config.toml
num_key_value_heads = 1
hidden_act = "gelu"
bias = "none"
tie_word_embeddings = true
init_std_up = 0.0231
init_std_down = 0.00218
lr_head = 0.0144
schedule = "wsd"
dataset = "wikipedia_en"
Each number is 50 + 10 x the weight over its row's rms, rounded and kept within 0 to 99. Layers, rows and columns count from 0. The size before them is the row's rms in percent of the matrix's.

# up: layer 6 MLP up, 1280x320, rms 0.111, rows 142-161, columns 80-159
# down: layer 6 MLP down (transposed), 1280x320, rms 0.103, rows 142-161, columns 80-159
up142 099:68 53 55 57 49 58 54 44 41 36 58 47 64 54 67 71 38 69 53 36 58 60 46 62 41 67 65 46 55 46 55 59 44 50 53 42 43 39 42 55 50 51 44 59 60 65 48 70 61 45 54 58 58 45 42 47 33 39 44 65 52 56 66 46 38 50 40 42 39 45 55 56 62 39 49 48 31 43 70 50
down142 101:62 44 53 45 54 60 50 46 66 49 54 51 37 35 44 61 45 57 33 59 42 41 44 39 61 42 36 51 33 58 40 49 74 28 43 57 42 42 44 41 37 49 54 64 53 46 66 49 53 62 33 64 69 61 30 49 48 53 53 49 42 46 45 60 60 51 47 50 47 50 47 62 53 54 58 56 61 62 56 54
up143 101:45 45 54 45 57 42 65 52 39 35 63 55 48 26 45 44 62 56 60 58 55 36 45 45 55 61 35 59 42 39 47 51 41 40 71 38 62 65 35 60 50 37 45 60 54 56 47 43 41 41 52 43 50 45 51 45 45 59 43 61 50 38 33 43 53 34 37 52 54 58 42 61 51 56 53 49 51 52 28 34
down143 107:68 51 42 66 56 46 33 44 67 40 48 39 44 52 72 45 44 33 59 46 48 50 65 56 53 51 40 64 58 45 52 48 53 59 60 55 50 50 69 52 52 50 60 49 64 45 49 51 53 48 55 64 27 32 61 54 56 58 39 45 36 43 60 47 59 62 29 50 39 62 62 30 63 23 63 58 51 59 54 37
up144 102:59 51 52 50 44 42 67 60 41 51 48 45 55 57 68 63 48 42 63 61 39 51 45 57 37 48 34 44 49 70 43 54 55 55 59 43 37 66 25 37 45 57 45 43 60 57 44 79 58 46 62 55 50 43 56 42 61 42 45 40 35 55 31 66 47 48 33 41 44 50 59 59 58 53 40 46 24 50 51 69
down144 102:43 48 46 53 47 36 65 46 53 43 51 50 46 71 42 50 48 39 44 60 44 54 34 48 57 66 61 57 42 60 62 30 40 51 42 48 41 62 46 63 45 61 51 42 48 50 47 45 40 57 44 45 38 50 47 56 64 56 42 63 63 55 57 59 38 69 55 57 53 51 59 52 51 38 49 59 39 54 51 44
up145 097:59 43 52 38 33 50 54 64 45 42 56 48 67 54 35 42 49 34 37 44 41 43 44 50 47 48 52 48 59 52 55 58 46 42 64 65 44 46 58 48 48 54 60 53 55 56 47 55 55 65 50 34 66 49 40 45 50 18 53 52 42 79 40 62 60 39 40 24 44 48 61 49 50 39 51 47 45 62 41 38
down145 098:62 45 59 45 51 46 48 64 41 50 47 33 54 37 56 41 57 63 51 23 67 45 41 52 68 50 60 56 43 37 52 47 58 36 50 36 42 43 50 33 48 45 54 66 48 52 54 28 54 36 42 67 47 24 41 52 67 44 33 54 49 56 34 55 54 38 57 50 52 54 51 46 55 53 49 60 42 60 63 29
up146 099:61 50 68 50 49 59 60 61 49 48 30 55 69 46 35 44 66 41 45 61 47 61 26 56 63 53 69 63 48 47 53 60 53 48 51 46 52 36 41 34 58 33 34 58 27 69 56 29 38 57 52 40 59 46 44 34 66 49 52 51 53 48 64 64 54 48 51 56 55 37 42 54 34 59 38 46 51 48 58 66
down146 100:66 34 47 57 65 56 58 56 53 32 47 50 50 70 37 50 44 38 64 49 54 54 49 47 44 50 63 57 56 51 52 36 59 56 56 46 68 72 46 37 68 61 46 56 59 43 56 44 18 39 49 73 55 39 54 44 48 59 52 49 51 46 61 62 56 32 51 54 59 37 56 46 58 68 44 33 37 56 44 63
up147 105:63 52 49 56 56 36 44 37 41 42 48 50 52 62 47 53 32 49 36 47 45 52 66 45 51 55 38 48 36 66 53 46 39 63 46 39 42 49 50 59 44 56 51 57 49 47 39 64 62 49 45 43 41 56 49 50 42 42 60 44 59 54 65 45 57 52 53 50 46 40 49 40 56 40 39 58 52 47 48 54
down147 109:73 48 61 40 59 53 55 30 49 50 61 63 39 51 49 32 54 40 44 44 54 57 47 52 53 30 45 50 46 41 42 59 49 47 56 35 58 51 63 50 58 52 61 61 32 33 38 44 72 37 43 50 39 56 65 42 54 52 52 47 56 59 51 60 55 61 50 54 70 34 59 44 47 45 56 64 57 62 44 48
up148 110:53 71 45 42 43 35 50 56 45 59 61 57 42 52 59 59 56 59 43 36 58 39 39 52 60 36 63 62 53 72 49 50 44 60 56 60 45 48 55 50 59 52 56 41 68 50 56 54 40 53 53 50 63 41 53 44 60 52 45 44 44 70 67 61 70 53 26 70 50 57 55 58 48 59 83 59 47 43 51 43
down148 098:36 46 69 54 50 51 43 36 52 54 64 48 49 55 36 51 60 51 30 47 49 49 51 32 65 38 68 45 52 58 42 42 54 66 40 70 66 45 59 47 56 47 49 49 54 22 68 55 57 52 72 48 54 58 57 37 62 41 59 67 46 35 61 47 49 45 46 55 59 57 47 35 48 45 47 50 63 55 55 64
up149 096:42 46 56 29 27 59 51 30 62 50 61 73 62 45 51 46 64 59 41 52 33 67 38 59 59 35 38 51 47 53 52 45 56 58 52 38 40 52 47 29 55 63 57 47 35 49 35 57 72 57 68 51 69 51 43 44 63 37 57 39 52 47 37 40 45 52 47 47 52 63 56 56 48 60 40 46 51 69 42 54
down149 103:52 57 49 57 54 51 24 74 51 43 47 63 59 49 59 48 54 63 60 42 64 46 49 55 62 55 45 42 56 53 53 49 59 64 53 35 42 50 44 56 62 49 54 43 59 27 58 60 42 56 49 43 56 37 55 35 61 76 41 55 35 63 62 34 37 36 51 54 65 69 48 45 52 42 46 29 52 52 26 42
up150 108:41 44 53 50 56 43 51 51 57 64 42 48 56 65 49 47 37 55 60 52 50 52 70 49 45 53 46 33 68 43 34 42 51 56 40 45 26 52 51 56 36 44 41 57 57 49 48 36 46 53 62 57 71 41 64 54 53 46 52 43 41 47 61 45 49 44 44 56 52 51 65 50 53 56 59 56 66 47 43 39
down150 107:55 64 41 47 54 68 49 56 43 40 52 51 48 27 50 58 63 66 39 37 51 51 40 40 31 49 61 30 43 43 51 53 59 58 42 46 51 71 43 43 63 66 37 48 42 38 31 30 48 41 42 67 45 46 54 51 52 54 56 44 54 52 61 46 63 60 50 31 56 46 62 59 57 49 57 34 61 44 56 44
up151 105:54 48 50 49 47 57 60 43 47 47 46 51 57 46 43 36 55 60 39 51 47 57 47 36 47 63 52 46 43 57 47 26 53 51 53 41 37 20 48 57 48 61 54 60 52 59 61 45 50 66 45 26 44 38 52 56 38 44 38 63 57 49 62 47 48 39 69 63 44 48 40 45 44 51 48 69 52 50 51 46
down151 093:45 56 46 54 80 42 55 48 62 39 72 51 76 42 41 54 57 33 51 56 45 34 49 39 29 52 49 39 63 51 28 56 58 68 50 40 54 64 42 45 69 62 49 39 59 32 53 31 47 55 44 60 47 52 63 45 44 41 62 36 52 47 47 44 44 57 67 52 48 33 63 40 39 19 53 56 55 38 43 36
up152 105:35 54 39 53 57 68 60 59 68 58 54 51 43 54 59 42 53 57 61 31 54 48 59 51 31 49 37 72 43 49 44 55 64 63 54 32 54 43 46 42 57 46 45 52 39 53 69 56 38 44 68 56 51 55 50 53 36 43 42 28 51 33 43 71 65 45 46 58 50 48 47 64 54 46 69 50 57 49 50 44
down152 105:54 63 50 63 68 57 53 54 61 52 42 49 43 55 54 33 56 48 53 63 49 56 63 54 29 45 46 50 48 54 35 46 42 47 52 45 43 63 39 46 44 36 57 59 39 46 55 37 49 57 45 54 57 47 47 47 36 45 45 31 49 43 46 57 39 55 58 63 39 53 55 46 33 63 46 47 45 53 52 55
up153 106:58 37 71 53 43 39 42 47 57 63 31 66 35 47 51 44 52 47 54 51 46 48 40 66 62 55 45 43 42 46 51 57 36 57 69 48 57 55 52 53 43 57 43 35 52 52 40 48 46 50 57 41 46 36 35 57 55 57 44 45 30 63 68 48 54 79 49 43 36 45 41 56 49 69 59 46 41 35 60 48
down153 106:50 44 58 60 32 42 45 51 49 53 41 54 44 44 28 76 63 57 33 70 55 70 40 57 61 42 49 69 40 48 45 62 44 38 46 54 48 51 63 30 67 61 51 38 61 49 40 35 36 54 56 66 57 50 68 40 44 45 27 41 52 66 50 58 58 47 37 42 62 58 45 53 65 48 36 50 45 51 70 55
up154 099:46 62 56 32 51 35 55 57 36 54 50 58 68 51 42 58 61 68 67 41 47 50 45 56 41 32 60 50 58 55 54 46 42 54 47 57 35 57 52 30 47 49 38 56 41 66 45 57 70 46 48 54 69 52 47 57 59 61 40 45 50 55 58 70 28 55 51 51 47 63 43 68 64 45 31 51 51 56 26 36
down154 100:49 43 47 42 79 47 25 42 48 65 40 54 48 63 35 57 37 33 27 49 51 38 81 37 71 30 44 37 50 42 62 38 50 36 55 55 57 41 46 51 52 55 49 47 35 55 45 44 53 36 49 41 30 49 56 42 42 66 52 64 51 70 53 55 48 52 40 37 42 42 61 41 61 41 70 50 40 56 57 63
up155 087:48 44 52 38 53 43 62 44 49 50 68 57 56 47 63 50 49 49 52 51 70 59 37 48 53 48 44 54 39 49 58 55 46 48 47 47 55 34 40 44 43 47 57 54 55 62 34 51 57 57 42 50 57 51 29 61 50 48 54 54 48 40 46 39 44 28 43 66 73 52 53 64 65 60 52 55 64 30 41 47
down155 096:40 67 48 39 56 54 46 42 44 46 64 37 50 57 44 32 53 37 65 40 51 49 68 54 33 39 41 56 29 36 50 39 54 49 66 41 54 45 48 50 47 49 28 59 66 44 53 33 57 37 47 45 39 41 67 37 60 59 44 40 58 46 55 61 48 60 64 65 45 48 61 58 57 76 41 40 54 47 57 67
up156 106:50 37 54 40 54 44 34 43 37 51 70 64 51 61 53 59 50 72 71 49 39 52 57 45 61 50 43 54 31 44 38 53 38 61 44 66 61 68 61 54 48 49 48 53 49 48 60 35 44 55 50 50 52 45 67 47 39 59 58 52 49 62 76 70 36 49 39 56 53 64 63 47 54 57 60 45 52 54 49 54
down156 100:60 36 40 50 38 63 61 59 36 63 34 35 53 34 61 46 50 50 38 61 56 34 54 61 43 43 59 54 43 40 41 45 53 47 60 47 45 55 44 63 49 52 50 55 39 52 42 67 59 49 45 44 59 44 38 48 48 45 52 54 48 41 42 46 70 57 59 59 41 56 52 48 54 66 33 72 51 48 44 43
up157 100:68 51 31 53 43 58 30 69 57 32 35 47 51 56 44 49 53 61 42 48 56 49 54 55 25 52 52 39 65 44 69 54 44 53 62 55 42 47 46 24 39 58 57 50 52 58 51 44 53 47 49 51 47 72 41 49 51 36 48 42 37 38 48 39 53 47 58 52 65 46 47 43 43 30 35 40 61 57 63 39
down157 096:33 62 67 50 55 54 55 60 33 54 58 61 55 51 53 48 48 59 51 51 60 37 54 51 31 47 59 65 42 56 42 32 43 51 56 37 51 48 51 57 20 55 59 52 65 48 66 61 37 41 54 45 43 56 47 43 40 51 44 58 53 53 52 44 45 27 54 69 48 52 62 55 43 58 45 71 58 54 48 55
up158 096:52 51 44 63 31 41 49 62 52 51 51 53 39 40 47 54 68 56 46 47 50 46 57 42 32 52 47 53 56 39 40 35 51 36 38 48 51 56 40 54 57 58 60 34 43 44 48 41 65 53 45 63 53 61 36 48 51 44 49 79 52 58 45 42 50 48 53 57 44 61 38 55 45 67 43 49 44 40 55 52
down158 097:51 42 50 42 46 46 54 52 38 44 34 55 57 58 42 54 26 15 51 52 34 62 53 51 62 40 37 56 36 53 41 45 59 31 56 56 45 22 42 63 62 67 51 52 54 56 50 53 59 49 58 40 40 50 52 46 51 54 48 57 71 29 43 44 54 33 62 36 49 46 53 60 34 43 60 51 42 60 49 67
up159 099:52 43 49 39 70 47 62 52 52 46 66 76 57 49 50 50 51 61 42 43 35 44 51 40 43 37 47 38 46 41 62 54 64 41 49 53 54 64 48 52 52 39 43 71 51 51 44 35 52 41 47 39 51 43 58 40 56 38 35 67 38 66 46 32 73 58 56 48 41 59 34 46 45 59 54 61 33 46 46 41
down159 095:31 43 58 42 53 64 36 63 78 58 68 58 51 36 30 34 53 57 58 65 41 59 52 42 50 52 72 42 41 47 44 50 65 54 42 58 46 47 50 40 50 41 50 24 50 52 43 39 42 38 42 49 48 65 49 53 64 41 45 56 55 52 61 51 57 66 76 43 55 38 52 65 61 57 52 46 46 52 59 48
up160 105:40 47 28 47 40 49 33 71 50 47 48 53 49 56 55 54 57 47 57 61 45 45 40 49 48 46 59 46 60 58 61 58 50 53 41 59 71 34 44 46 71 37 77 39 36 38 52 34 43 54 47 47 66 63 62 49 36 59 43 39 46 41 38 54 54 48 50 48 48 63 62 34 56 49 63 62 40 51 34 43
down160 099:55 39 58 53 38 51 55 41 39 47 40 50 41 53 52 49 40 62 50 30 17 55 59 42 60 43 64 39 57 53 50 68 35 61 43 59 43 46 50 41 49 42 47 36 63 31 68 51 49 59 54 56 43 51 50 57 48 53 40 67 53 30 57 41 48 65 51 54 49 41 57 57 50 55 50 37 39 54 70 40
up161 107:52 60 43 46 37 55 47 62 50 52 43 54 58 51 46 37 46 65 44 48 35 50 41 48 66 68 37 43 52 60 41 52 65 56 52 54 47 40 48 54 52 66 66 55 49 49 39 58 44 55 63 42 66 46 30 59 66 45 54 57 60 48 62 67 66 60 57 48 49 69 39 56 49 53 55 40 35 42 54 61
down161 106:62 64 53 38 57 60 61 51 55 43 57 34 68 45 45 62 61 39 62 63 49 62 36 59 62 46 40 44 65 52 61 47 36 35 60 34 49 33 60 43 47 70 35 46 47 39 42 39 76 44 49 49 44 57 36 37 47 50 53 52 56 59 55 54 58 48 36 70 59 42 57 45 36 38 34 54 46 48 70 41